Each number is 128 + 32 x the weight over its row's rms, rounded and kept within 0 to 255. Layers, rows and columns count from 0. Numbers have three digits each. The size before them is the row's rms in percent of the matrix's.

# layer 3 MLP down (transposed), 448x160, rms 0.0625, rows 93-156, columns 32-63
101:105126175115115062135121102135141123181139127075095119076138158114150099094074142126103169146131
100:106157151166194057114097095106110142158064134112106106126119152108123143117099111124153146174168
087:115156101149141093078142185170146122126149137152111182161101091166141101154045139071091125127100
105:132068133129097090145168164199088138085098118133106183138124103122145122126122157073164161174160
139:155104088103085118174139098102110082149116084093123116156167150152112150146148161114180128158097
103:137062144125139101106145095108103208143071134128127131132159119217109129073126113103077105165132
098:144104157186140079135123152141130088095158090114093059139074130072135101130136110117155139145184
096:138103118124092090182147089113147164064123109070131185172157170128123131162157126119138144146171
115:150091139097136097106154162104124143134102187216131223119196143098091094168172081087119145144148
086:156100104090131123121045120109108129178156099098147092119082127152096098167104097212100174154146
096:166166138137095169102142166093086152088121128135136172091076151159084153130173100094155102065103
103:076126099107080087091182145053092086134190135119120165132090153147140106141107095122188073164093
089:167143167084156137122091123155113157145061178129140094162094168146100138081169167126133150104105
112:165121116118140146152136154213118093135113136125116065145108163164120142050084140094136166124122
108:098071138115155130118157142150163101108068141104115136204159067141128148142063143056138129124101
101:129132113119106146159134128095103127091114093125156179095172126079160120169136158161115168132107
105:080119142126174162165126087085075165155133092147151128145114145139122136116168081127113140146167
100:108109106133175155148134087119146146165152091094089102129159119108136087053102077147082183125082
100:158161167114178138140149149131127134096101189132128171145140109111181146101127150150122148108128
089:128166110154133119186110175124116110113170151102131143112121076146097189089137114102145086200079
094:121085123134105087101104191165147195105166127158126139149130084143151163144156163095085120135152
111:152153170094125073085073171123165167134155081152184147095081138111110123165188158156163138162178
089:142161072128078086132096194128103133105087119070101108112176101130128138160123199180106122141106
108:089126149168173156104145108079143116150139168101124168091135144115116066126133149146104163077117
100:125148134164150146131166149134115110175131150115139122123088092080117126148100091161156142081086
102:144140116139090138106165125140122146157178127158158124117111106101101079141125196155130122098191
094:103138164204058144176145130111128120150156144086167139067128193162110194094132094094187091071156
123:137094126085116104095115148105170137113129096046167108153159177199132058143099096163103163180223
098:128164105118187104153131102142070161138146129089111092133147132169138120135129180115138115079104
101:092149145113154167137140119083161139105157061150125107117142112131172092102097102153185121113144
095:089128124168095146182142091119103106065125158175056150147134080071099170146110109137145105144163
102:110162132079133071099160103121169125125150153075172127104079132161103099167121098109178161224157
097:129086164169125142137150136144175180111192118144156116105101146037195119118081151156095140154131
109:088137137154120110062162197129160136152081159137128190080110120144130170126092086083140135127109
095:167131085142113083118133165089107152079131105128130099135110081106163074109134152141144098123124
105:145193136101111175165173099145089121144112113078098087134128150096168117117061167151131078113111
098:110100088135095115150123173139131092059120128110127139151160106190159066156210099113121114080109
101:163085130131117052138138104094095109053181208151166123070128157146053162154121104097143174130118
083:125151121137080168124131108113134164165115126136168149143138161085092193071166148103154113119049
095:102180117141106100153150154155123135099074155129144157155131098104107137116060116152172143125098
093:127096151131107116093129165137212148165080084136145141088117129070083160149113160132142168132149
098:091144100114140151150133099109051062133102106138096105099119071092119135096105091148139156113133
090:087164121121127063108127111045148110064119173141154132079154156104167150162155162153116152148151
093:101107138101104033103132081105118127138179141109154102128115126095198116133070186101106074160125
081:158065097104087120171112095126044154165122159111137113128191146071147097123105120153119172142123
091:152104110153136125171108180126101118100161105161159140181150123043101150101076150165148180120093
090:099152179103141132130166138081171099141134116125128088153099124072163209121160140140130076191168
108:102093173127117143094114114123183095084154129116158125128106143149171177126124160121139131129143
104:172127127098118115129142138150141123136170102083152118113120170103067147062103176133151232144133
110:129141133152164124052126132095173157175130180172135072123119074104096173127044134093172099167089
110:121100081180098110141197100184112140146129158115129119115119138111093100090189105112063113091056
099:052140146169118148155146103101102114131184124129169113096146157184128092135103106162162185110173
092:097095116088142053122124131171207094122153154133116148092175133124113108113189126123128122131150
106:110161113068200113118144132164160090126110188126154151099150109117166152155155181164139081154175
097:131071070153156112133087125127149172171151117140139168119122104213146089148125170086070100140138
106:160154142155089139120214148113164107107140106155134083099147149122100144132120174164171142117154
104:139195094125104143087117151183121130169119101125121098140172163098169144127126153170135106104126
101:172106164127106118061163161099106161106127142076125119073096178112095125199058127152060177134084
108:099111127097132142107100148176110128163166125166116120102147094077116139147125118129103105148131
088:067151174090126123074080092126063112111134126068108143065157102148104213151106140109103129070137
083:138144126158129108135194154112095131117168104143136122155108133127126115214155165191177114118190
093:151076078105109111116140116140069139101112101133131193160161095183133120153129096137093086129098
102:154177082141186104135132116179173122186128124060093178177141154152146081165132129096073086124088
100:118169103192113076135104124132126146146135134115165145120136117095143157112142178167158197158138
# layer 3 MLP gate, 448x160, rms 0.263, rows 94-157, columns 32-63
097:127092172094116154100145100180158128119096139170130112071183104099128142176134123141125179080117
091:159095142133138089081103152132085152181129091185110178110152127158033193152091111143197157084095
099:167094109157118098145153113187155142105150130157187137097085115151104062116153134114131175129129
121:074119138098141142143142117107157085164136102040122110064070162066148160125091141127132119158114
097:152110134089154106139081135038134099069086132168179088112153098084107111108164168136122145083152
099:118102111131166117119142145109216110114137153163179134101109128173167108185160138092148102083181
099:107122100065105132155073084114127152089131159074106169127133158142140108176116142163146135096162
100:120118150122063089177107157162124153099154148115133147090111166041122139160220139117165126117123
084:123151127126122093141099162111143127155111132111099160111192164136161170116106119124113097099164
095:095081088117114121128110104154151150086175105155106147143109139074118129151146121126135136122122
103:132165161093097110120109141163148139143111150174086161183152100133157135190173110153153156155142
093:126168152125128111111133172110112076132116135177133175124142096136139113168104124162141045119112
102:154083115107075137187132095136149091129134146114081130102102109148147143116149107147110090206120
103:132125120135132105103097176152123118141098106155143158154163152156143081154122094133108094102098
109:155099174125138154148089144119157142157103145083184095107135104117116122153118094147133150192074
108:111147161118170213157114127109101136091133134151087113134121146159119153089162149086140091185157
083:132151136087145167138094138125138159199076149129138072188132141155096129108082022165091149135106
105:093124145116131192123131165128103156149192148093081154082110136104181130092092139108091107147146
073:135131127143165144092144176157113152106147129116123111135167122089103118083098062098107155114125
106:144168096114109126106085083162169175149114135135183131127096099098082124162158150153073147116135
108:131125168082070123167122052099158104103161098120141129104162149081127139068110143103108099125096
077:181136059142093096170184127111162129188095088141100104125157160147122119146166135100116112133085
103:137128105102150103136178089105110155170116110102130099127112123143181097221138092120144177142090
105:190102157120091127127091153091101096148195147080162186151123101059185155144166134173139139165149
096:135087162075163096052130078112147154123138149195185151146146115122178170208094133162164118135118
090:207088164117072118153173159069104077136126136119137192106161106133133148143118103154154139098185
127:135122097126116190153117146094167135163140168164079109095152136124108154142135171152099127147104
105:112114104114095079146105135062145160122137156071107136130132081161140096136140140120082088165157
104:149205139131070166155139136099117094113144091143144123057188122174139066113145164150158132098144
109:149125111171110121142184032154144112040111140118100184104134112128147055160091159197140125145163
104:115173185046110163103136169128105108160131149113106139133113110108156111142123148182151133072110
107:093152113108113094097159195151128108068101124168112083163176128153134127087093121116123153161161
094:109082155094137154076108131145133122056132130010134067143063105123105115186178123113090141144123
082:196068147136122161147140122100129177089138092060137163117068129129148158083120133142113084138124
099:157152096159101119151143067082124108093154123169169128119176132123088072152160120127125075140099
103:173109167118092104126116149144170121147162133138126119100128113124146112161115099130086181149084
092:143109107130105175110066111099109161114100112149146169068145072143158151077148066194155187153184
088:121098127136113082109176136145133140140159128160129136138096117127163172122133171123123107106139
104:141151135142131105141173086091103118146105155148171117102120078082146103095138162156194156150137
082:179147152108104130132077125119126100096132142106078140130165060114129119105115127139158097157146
101:132120084108147168128161069182094133097166131123150179089146108098117171139101085106114161096150
092:112051166086163098165146184155142102168146106161138121132187078083099151133107105148130110063095
107:165164093150140093105056082170169155151093145123146162128138152127161124111071106168138167104158
090:156154095122134135127124101147119079130144103113173146120148186112108147093099138125115097143095
107:177072160100116061145141130141162179159139105152175121158177100147101095100114140110129160122137
081:090094162093166120129081145118147109043143134167101114071069130091149116110161150150134167114155
088:090136064174171088122157131112111121149195095111132118126156143093139153072166174162131093074180
106:200095134129140129111140122064178121085153161109111075086155148158092093105117143124166142097097
111:105100193083167111155168131128130127156191080189129132122151150132123154107076093124079173120127
107:110142165102114171151120096103171108175101153137109141085146113104113121079079105181152129123118
110:104096129111088122124137145178155179092082122115089161116110107132132117111143158139077092193123
086:108146116040133188160156155111153073134158135196143136066124121054121079123184144129138062077149
105:109130126118195118125068163087145167146124123124124209144126113148140179083151117184094119098108
102:130152100113176085080158078122161178124167159119114175077155126205120105079116174063152144131109
140:147086178171151082124082124123135154113107152114109088130086185158073079170145182137127142147102
096:104136154121124185104176144149128163144143086124108131104145111105129158144156180105083065155123
098:137137167132103140154108157093078135097189102176147153108134171113158146183118187154192159147178
095:147154072113121106156132146078147156152135107174114129058143145081141128127158142147103176095142
090:122128172153088163153137082137095118152120165075108126139138101135152113115175093108101117092113
095:128142145126092164108129163130131123097160170065088160133153089127127148111153103109075076086089
095:132142084082105119128108093139084118087100100092121111175107183113158097178152143174125133183140
106:133168142160148144108103123130113138136164118106130134130141117143131177110132119145135116182135
099:069076092137144058093142143140091172123117150131069126164106144071118096062145140164065164103194
106:131113099154116062169137114153075074134126152115117112142114185122168130141132146171116102136202
# layer 3 MLP up, 448x160, rms 0.258, rows 94-157, columns 32-63
107:165128128092095145153107107100130119158117153167165100125091146076133130130168101173110255121093
093:151110129112085090090115081153111137129157185109135172137135121110170130110131125082123111069088
096:067129167131166175120175091175137136140156103120097084105155123100126100094173133091102122184076
105:103182140070135107200031159168144138162116117119086099070151094123167169151135133177165096118115
096:055123190127175199141094181055133120120151155092138102152079160115093122174119132139115131133135
099:153104178103185112086139151074158078099113139136175106074146174139140161101133183132133172112115
104:173118204123133118102170160113154109190106140179082155133099090075098114160122102105170098062122
079:050179093157169155156102117156075096100114143056082158147129139131089112108108173167115148090119
079:129121155138106140086125135087152153206120065119161116089188115148151085110120087116075161125179
097:090168122157084152102138129128141110146131181143131101097093099063132136084159164138110165078105
109:165104073165102142098081127096166146210083175101095131137104153134135130151125104126133150155106
094:146155101095078171153135122140067134129170093160155170134122135116198161135144170102130193125114
106:120037154130110101111135096082084139101111151150117179119144107086162112152158113149102084173131
100:218119140135157119148187134134101112098152142114129135144078105116149136132183078168132097139142
107:138110100192135147097117142110120117074112151119115142158129210145129119083131139197154092174156
100:152145141156095095143163133168141085168105104150176077176098117136111097136118123165139054060132
105:084087149119100122153156160189127126140093141109144124097086193120128164133192107058163111189100
108:052129173149098131098133167117112122123098136173118074144109063119096099096121110131136105102151
098:157121192035106122167135119127141106127128152160144096087124150107196086159160119150145163091179
097:198059134089121131137195144132113105152094135154128101130121151132061138114065071105190121101075
102:133122126127081131148132086065145081163071190175094147168152147085103161121088125091102100073112
089:122135156169139170090099144130162072156129169146116106119123136100119100136115101117177112179120
104:103102064097128097167174123089162207103113054100135124150150082125139100125195109139159112126165
101:139090119183167097117149090154158124095131139122138110080143128140113093135160143103153173120153
094:132196145117080165157142131120149175047123105120060179129116059118177109107100124080119144125095
100:101115105115138137117078090107170059130115193153166080157152109074165105086028163135098169117136
125:077102164144145105106121110139097161153125102112096195171116120149125200181159069149126107127124
106:116105119193132146110163140134163176112109117120099206082164110134083143150157130139130173111133
109:141144154174138138137165160168097122092163134115179121124142127126122133119062169107057166133141
096:151155097103121093200086114143168123125147145130117085143121113088124100161149124098134139062127
116:145159105107112125128108112114160096145129075111095072100119177104143153127165160107125115138112
101:184125073102058138120133137153177100147145099114146175057114082072099145141159127102192151089111
099:118132120146150193202143132125125137095125104093133141109095146168144102118115096108126182080182
092:127126187132132111137133115185151094154114133161104155131140139108097153110110130081162129166094
103:143148108142133125145154179159155120102180115120155140075184122112159151149142168157102123113159
097:082108126069112106053137159103092187180127068078095126152166100108080229099113078131190137131148
118:083171089092139105106138127144155164133120081127141128100110147135150097104144148131091126130165
089:075093093148207093108169086096107118125086127165093129164124132136103161155084067188137135135140
100:090131136120142169148083142205066144129136115130103169107131104134130129160198130067132180139076
098:081177078123081165142179101097133094106225153118122085093110152176173087155130119115088113126128
110:183152131124120088142149158106176155103076097057116116097129111104113081135189144121167130072077
090:149144154128187135094158122106134078126198117098133128167126154175153132123157110107118112147171
097:150152124072090145118180122169102102146151111173112102122159121123081111156095146111151095119097
087:133139072129197156135081139150162126133155164159107150118117081124082147148159147168113088138130
095:194158158087161104091122098144095080129101153083070141145172104112119152166107067146169099134102
087:139138167124134129069087130115151097157131164105100150132141104130119179162129145085124115165112
106:171127112114171132129110099106175138158070107165121136169165135088087138119106118151114075114178
108:094161127134065143151139072142106115095108136088104105165143116066100129153200070101141146164141
108:169158141152145172143025128095120131079130121145123111124149158139147115128132121160122156131173
110:144112121149104136080073112098182166124129125096110122109138096109121131108078093181145107141170
103:154146010093163136119139119161068105156064127140147112170127110113129144140094124135111114211125
095:192150145128166072149151141136068136128072092168188109152118163171140082086125174118134119169082
084:090086113078089096128158169138118146099149136142188132160148134138129121131127122121132129112134
098:078132104151147068166152145111177158087098154108114138117114135096125160194131169157148183125137
127:117172128127090095138071062069114107100148122177152130121164114143103143170168107152116117159147
110:150147125126115164111103079123102117080140112139184195117112119126092131100096078082107165153127
108:107165111114135136126123113149143044148130133129082133121209133106157143117105097121179090095108
107:147071148111149111125135127102116143220139152219111191076143135117169110130149118100166136099111
091:088069059153136109194113115123159143083133160125154145117143173153146180126156109091155101146134
082:133168180164146137060162118086086115178117105145098183171158143185154128107100139147103090085088
086:127141133107067125155134100132190161099172132150160116060107134098098079131144125081119110194158
099:094181125096102126107144155102093108087102106137115194148202076129120112095103126105094109132158
100:127130196096161139142110129156115143068127195082072114118147147175113121099123178073127110176118
108:122063137119114150143119129178118104103142092096143125119107144143185125086151078179159148182137